Weights of a small transformer language model.
Architecture: learned and rotary positions, no biases in attention or MLP, untied embeddings.
Each number is 128 + 24 x the weight over its row's rms, rounded and kept within 0 to 255. Layers, rows and columns count from 0. The size above them is the row's rms in percent of the matrix's.

# layer 12 attention query, 160x160, rms 0.0889, rows 74-83, columns 0-159
size [ 99  85 100  92 101  84 102 101  98 105]
[[140 143 152 117 119 125 142 149 158  95 152 164 128 126 109 142 100 151 127 140 144 125 111 143 141 123 139  97 109 107 107 110 137 142 138 138 127 108 152 131 111 115 152 109 129 125  92 108 165 131 137  89 153  96 125 124 107 104 101 105  83 140 128  70 142 169 132 211 121  86 116 108 121 145 171 126 110 116 148 141 147 141 129 119 129 133 102 146 106 160 126 142 125 153 106 122  86 171 140 124 144 176 132  85 129 114 124 114 139 107 148 164  98 143 114  93  85  98  82 114 103  89 144 130 131 127 102 168  99 112 146 126 116 159 108 144 129 180 137 147 133  94 149  87 120 161 169 111 134 140  77 106 160 177 141 169 123 135 147 143]
 [108 154 118 147 117 116 114 116  98 126 145 129  81 113 175 102 134 126 162 145 123 158 105 122 113 105 138 163 129 122 123 148 125 152 171 124 124 101  91 145 117  99 167 190 130  90 137 140 152 128 107 150 112 177 105  70 117 146 151 125 133  94 190 117 148 102 191  93 130 116 198 149 135 117 150 126 125 120 142 124 147 113 143 154 141 120 132 152 154 103 149 156 142 146 117 142 107 102 103 122 197 117 130 107 150  81 123 146 126 126 114 118 123 145 124 114 142  69 105 128 155 153 115 139 169 119 130 116 151 135 138 121 176 121 119  91 131 140 145 118 134  94 110  96 157 128 119 136 123 122 117  97 131 157 108 138 101 146 128  87]
 [110 147 145 118 144  72 176 133 143 104 129 128 114 136 105 127 178 143 120 108 163 125 118 112 116 173 126 116 152 180 122 100 121 144 107 165 145 149 155 110 108 142 158 173 128 132 110  97 133 142 107 126 161 127 101 128 126  76 132 174 109 144  95 137 105  89 109 152 142  73  88 100 109 130  91 150 138 132 156 140 148  93 128  94 127  97 154 113 130 202 133 140 129 156 132  96 135 103 120 117 111 142 155 102 115  99 161 101 161 113 108 147 139 131 123 114 171 109 102 120 118 109 144 142 148  98 112 141 151 108 113 175 117 127  79  74 126 155 124 129 111 146 139 110 149 120 127 145  97 109 120 132 157 123 152  90 139 138 146 102]
 [ 94 186 107 129 157 148 114 122 131 123 146 122 129 141 135 154 122  79 153 124  90 128 152 118 136  93 140 116  94 124 165 163 118 116 185  99  99 123 119 138 125 102 134 152 118  97  92 118 124 157 159 110  90 153 105 141 156 146 170  97 163 106 165 125  95 105 152 106 148 139 123 123 112 179 123  93 143 129 123 104 156 146 124 102 148  94 136 103 107 130 139 173 128 118 151 139 128 108 143  69 134 117 152 133 133 104 119  65 142  98  67 118 138 131 117 122 121 114 104 129  93 163 157 101 157 124 138 135 149 117 135 141 156 176 125  84 131 109 138 133 164 116 110 101 151 112 141 150 122 135 102 139 119 123 141  99 129 155 180 162]
 [159  95  85 152 118 121 101 146 108 142 161 148 142 169 133 155 139 126 122 128  90 128 122 109 112 117 111 129 143 149 152 109 153 113  97 150 121 115 135 142  97 140 138 181 105 177 129 135  70 151 128 174  94  92 135 131  94 151 111 111 136 132 121 145 148 134 148 148 125 158 119 105 123 137 164 148 125 121 107 151 145 111 173 107 126 185 135 151 122 137 133 133 111 114 123 167 120 117  83 136 102 166 143 125 137 148  99 125 113 139 114 103 155 171 133 161  55 139 123  98 143 185 111 123 152 179 140 140 111  94 105  78 132  94 136 108 158 157 104 119  82 124 155 124 100 117 139 139 145 117 136 138 101 126 127 109 108 141 182 122]
 [106 120  91 121 172  98  71 111 111 139 113 159 139 106 116 125 104 120 148 148 143 142 136 109 163 133 102 151 120 107 134 100 133 136  88 125 175 145 105 128 148 157 120 137 123 137 151 171 130 142 138 118  78 113 109 145 153 105 162 116 124 117 103  83  84 176 140 145 121 142 111  89 158 115 103 125 160  90 124 103 133 130 131 112 144 119 123 163 129 161 186 128 137 124  90 151 173 155 170 159 118 101 173 187  98 143 142 169 119 152 151 165 114 131 137 134 169 129 137 145 173 129 143 160 114  99 153 132 169 104 117 123  94 123 118 126 113 115 128 126 131 124 135 111 108 129 137 123 133 111 143 144  69  85 132 113 140 116 143 168]
 [124 146  75 142 140 114 126 163  84 117 129 111 177 130 148 158 180 117 128 157 119 100 128 119 151 157 121 144 105 171 110 101 111  98 152 205 134 145 121 103  84 105 128  90 118 122 175 112 127 141 136  88 134 148 137 128  97 136 114  99 141 132 133 146 112 128 106 157 135 140 121 107 107 131 127 152 138 131 151 144 136 114 116 124 185 120 143 128 124 126 116 139 178 100 123  91 136 147 112  77 123  98 152 125 131 118 110 119 126 114 111 153 134 121 149 163 145 135 153 127 124 128 199 107 127 171 135 137 139 136 119 125 126 179 123 105 100  98 140 165 149 117 119  96 142 125 114 181 141 130 156  99  99 112 152 131  94 151 161  64]
 [128 125 104 137 103 123 144 147 154  99 169 130 130 163 139 141 152 155 124 140 127 120 135 113 117 145 125 134 188 103 120  80 139 103 119 140 131 118  89 120 120 124 157 110 137 138 124  78 105 144 106 146 111 182 147 164 155 115 126 128 134 102 128 189 146  82 118 122 116 134 130 124 100 165 149 132 109 123 151 116 116 108 119 155  69 125 119  62 119 156  94 136  87 104 135 130  87 139 102 106 122 156 147 165 152 162 125 117 139 136 121 167 102 124 173 112 122 187 108  96  99 113 148  84 106  88 126 110 131 116 142 146 112 149 152 127  95 156 103 127 173 151 132 153 116 134 149 118  89  97 153 106 128 120 151 109 142 103 168 125]
 [118 184 138 139 156 105 110 106 132 145 128 114 148 161 124 148 131 121 130 123 137 152  79 109 107 108 116 114  88  96 115 149 136 128 120 158  81  62 119 135 106 158  92 148  62  80 133 123 140 155  92 125 127 108 126 120 118 139 124 123 147  94 123 110 148 111 185 106  97 109 132 165 154 106 153 107 117 150 167 160 114 152 140 145 133  88 146 141 133 135 103 163 139 116 136 130 148 100 135 117 135 122 116 112 156 110 121 117 110 126 161 111  88 124 141 144  94 158 148 119 155 124 185 128 166 131 161  88 136  78 152 109 127  84 115 111 148 126 100 124 133 106 129 122 197 152 107 111 110 152 164 143  97 119 101 117 142 134 138 118]
 [114 116 102  82 135 109 132  91 126 137 100  81 138 130 133 183 140 108 130 143 111 128 142 101  89 107  95 149 126 102 157 146 130 106  89  94 150 124 165 108 124  97 110 139 164 105 119 104 139 165 147 107 140 121 165  93 118 135 135 105 186 139 123 150 137 128 132 139 126 145 141 174 115 115 151 101 148 118 140 158 122  89 125 130 159 103 169 129 110 147 136 100 132 110 118 124 167 115 113 144 134  54 177  96 126 145 137 130 130  73 134 141 153 130 141 113 149 152 108 119 185 121 111 119 120 141 124 146 103 104  92 104 185 126 109  90  90 132 123 102 108 103 113 129 131 165 100 164 131 134 153  96 117 139 108  78 136 136 118 117]]
# layer 12 attention key, 160x160, rms 0.0929, rows 74-83, columns 0-159
size [ 82 130  93  86  89  79  87  99  95 106]
[[142 121 105 138 111  89 104 128 118 144 118 127 128 116 115 104 110 119  95  98 126 118  99 111 146 136 105 131 160 101 123 113 132 114 172  67 159 100 142  99  93 118 122 116 141  83 159 145  98  96 114 170 133 154 164 120 156 150 124 137 134 123 124 147 124 165 154 136 129 150 185 141 115 124 119 135 114 153 100 175 143 147  52 148 128 128 131  94 102 183 138 174 177 127 137 138  95  94 129 169 110 124 124  96 159 126  99 111 120 122 115 109 121 117 138 109 120 147 135 130  88 106 104 161 111 141 119 163 109 138 145 147 144 133 132 156 153 141 119  69  97  69 119 153 151 130 133 138 122 113 154 120 157 145 139  69 109 142 128 130]
 [120 123 167 113 107  88  95 146  91  98 124  77 129 171 139  95 137 133 127 126  94 158 184  94 134 122 116 156  84 125 118 157 144 141 108 176 110 167 116 124 131 143 100 104 139 122  98 136 136 130 149 134 127 154 124 128  97  98 170 152 118 131 121  96 108 118 132  86 143 125 109 120 106 119 112 119 138 120 131 145 136 114 170 102 196  91 158 121 161 137 171 136 115 120 150 138 145  97 117 121  94 103  83 140 140 126 132 144 144 147 106 126 147 130 111  88 165 133 167 131 126 158 161  88 154 151 149 123 140 160 136 115  70 117 143 154 130 137  92 128 114 121 174 152 130  93 133 145 155 105 124 177 117 111 144 153 116 109 152 165]
 [147  97 171 100 124 109 135 166 149 131  96 121 152 105 134 106 102 126 114 140 115 125 132 104  90 130 105 109 134 111 153 135 140 157 109  93 164 100 123 131  98 125 144 115 111 169 117 134 102 104 135 169 141 171 136  89 131 136 112 133 130 148 130 160 123 105  95 127 161 134  95 109 140 118 120 117 132 132 129 127 109 124 133 132 109 105 101  89 127 135 191  93 125 119 116 122 143 202 167 154  99 104 106 100 129 140 166 125 187 107 154 118  87 133 127 102 151 149 126 133 145  93  99 136  99 101 109  72  90 150 144 125  95 119 128 177 112 126 155 123 137 153 167 129 117 128 166 115 174 142  55 127 119 102 151 147 117 113 133 134]
 [164 149 106  64 147 139 132 142 158 119 164 156 127 116 120  58 166 140 106 101 174 128 116  95 116 126 114  79 123 144 134 114 104 122 146 145 144 105 113 134 145 125 144 140 114  92 162 103  93 125 170 142 108  61 127 131 162 159 154 109 137 139 130  96 105  72 143 157 103 126  98  98 129 134 168 149 135 109 171 122 146 139  77 104 127 107 135 122 116 131 116 133 153 117 121 164 115 112  79 125 137 119 107 157 120  66 122 114 124 128  97 119 132 117  92 162 114 117  97 134 145 133 180 132 127 101 115 173 165 150 158  96  88 139 132 124 125 149 135 140 122 159 131 111 103 117 126 108 116 145 146 116 110 112 131 156 130 105 123 117]
 [ 73 104 123 124 126 100  94 112 153 153 130 103 148  75 134 116 168 123 143 139 174 148 118 142 147 124 147 133 112 154 171 127 126  93 149 159 167 124 118 116 142 106 113 128 129 130 100 139 138 122 121  64 160 138 137 156 142 111 136 153 138  82 177 104  88 143 148 144 116 129 144 151 110 146 119 148 117 118 130 119 114 119  99 110 134 110 116 119 110 108 140 140  65 114  79  98 166 119 130  91 140  70 122 114 106 138 152  88 128 164 128 125 117 120 156 103 147 119 142 168 114  82 117 154 158 150 141 131 111 137 121 126 122 139 156 151 123 162  68 152 189  85 110 160 168 111 126 129 125 125 141 146 137 162 139 161 116 142 128 124]
 [110 156 144 135 119 139 122 121 146 136 115  67 186 163 130  75 101 136 112 145 128 128 122 100 132 151 164 142 126 164 144 157 141 100 135  81  95 115 125 170 147 119 125  69 116 119 144 112 133 125 140 137 122 126 155  69 125 121 105 112 151 160 151 132 186 104 108 155 129 105 146 113 127 152 101 128 137 120 132 121 103 164 126 157 162 162 109 158 113 120 109 117 134 166 134 164 134 133 130 114 115 101 142 112 105 129 107 125 100 161  92 115 173  52 132 125 119 153 147 126 121 131 114 110 103 164 135 116  89 153 141 151 119 130 112 137 153 185 137 172 137 151 107 119 122  99 138 109 108 135 164 159 158 147 125  97 123 134 118 171]
 [ 86 131 107 114 111 143 106 152 146 128 105 133 164 115 140 101 107 130 140 122  99 138 141 121 151 139 149 184 112 132 138 120 127 184 122 134 143 143 144 135 131 145  89 124 121 113 128 112  88 140 185 121 111 135 125 137 152 131 127 162 124 119 126 161 189 107  86 112 124 107 138 136 146 121 127  76 146 133 138  79 109 115 123 139 161 132 154 109 120 120 118 132 138 101 161 169 128 179 138 147 155 117 111 129  82 129 151 147 103 141  98 127  95 182 122  78 107 154 126 113 117  70 179 107 137 100 121 137  93 131 140 135 107 114 135 115  58 105 114 116 149 172 126 111  91 149 116  91 152 138 110 146 130 101 151 159 128 117 151 174]
 [119 148 118 113 114 152 122 137 109 124 132 140 144 138 159 112 105 131 148 131 174 114 124 139 190 112 175 124 139 140 128  81 140  84 118 113 136  70 133 115 112  93 121 114 118 117 153 130  75 118 133 127 131 121 138 147 175 149 155 126 107  92 146 116 115 176 188 178 129 128 140 146 155 106 151  95 137 135 121 118 101 134 147 190 138 143 118 158  98 116 114  93 165 128 129 106 106  98  92 145 138 149 125 155 154 173  88 131 135 108 104 115 101 127 150 128 103 132 140 142 125  91 127 116 159 109 161 134 187 158 146 104 117 100  77 113 132 139 132 114 145 134 119 128 125 162 151 157 132 113 135 123  92 121 125  93 102  95 170  94]
 [114 154 121 137 108 114 147 154 127 164 142 152 126  81 122 149 148 107 152  96 115  73 136 167 117 131 186  89 118 136 121 111 124 125 153 170 136 164 145 111 131 108 114 127 123 120 134 124 160 148 116 164 133 125 132 126 110 125  76  66 155 128 155 110 147 154 148 117 172 168 111 117 115 115 128 152 128 122 104 141 110 130 161 135 113 115 166 145  95 167 105 114 151 165 125 118 186 129 144 108 168  71 127 121 146 134 142  84  72 123  77 133 164 126 106 154 172 156 103 110 141 118 108 119 146 140 166 133 116 137 161 123 139 115 105 121 134 121  80  81 128 101 128  93 118 137 164 156 138 134 100 130 136 104 133 109 140 134 120 133]
 [123 106 143 138  62 115 147 129  88 141 144  89 151 113 106 135  84 168 118 110 128 134 126 139 116 108 142 143 149 120 128 128 155 155 121 103 113 108 101 152 142 113 116 118 145  89 114 140 133 131 130 154 123 117 106 131 123 108 173 146 168 151 182 104 142 125 125  90 156 176 125 116  95 114 137 135 136 142 116 129 163 117 161 102 171 113 118 142  92 128 143 126  95 131 105 107  86 112  97  82 135 102 110 110  92 125 131 161 104 116 129 138 109 141 118 145 116 146 107 152 116  81 105  49 133 153 148 175  80 129 134 129 135 107 140 153 168 177 137 112 122 124 105 148 125 111 154 104 159 153  87 147 121 147 172 164  98 146 118 137]]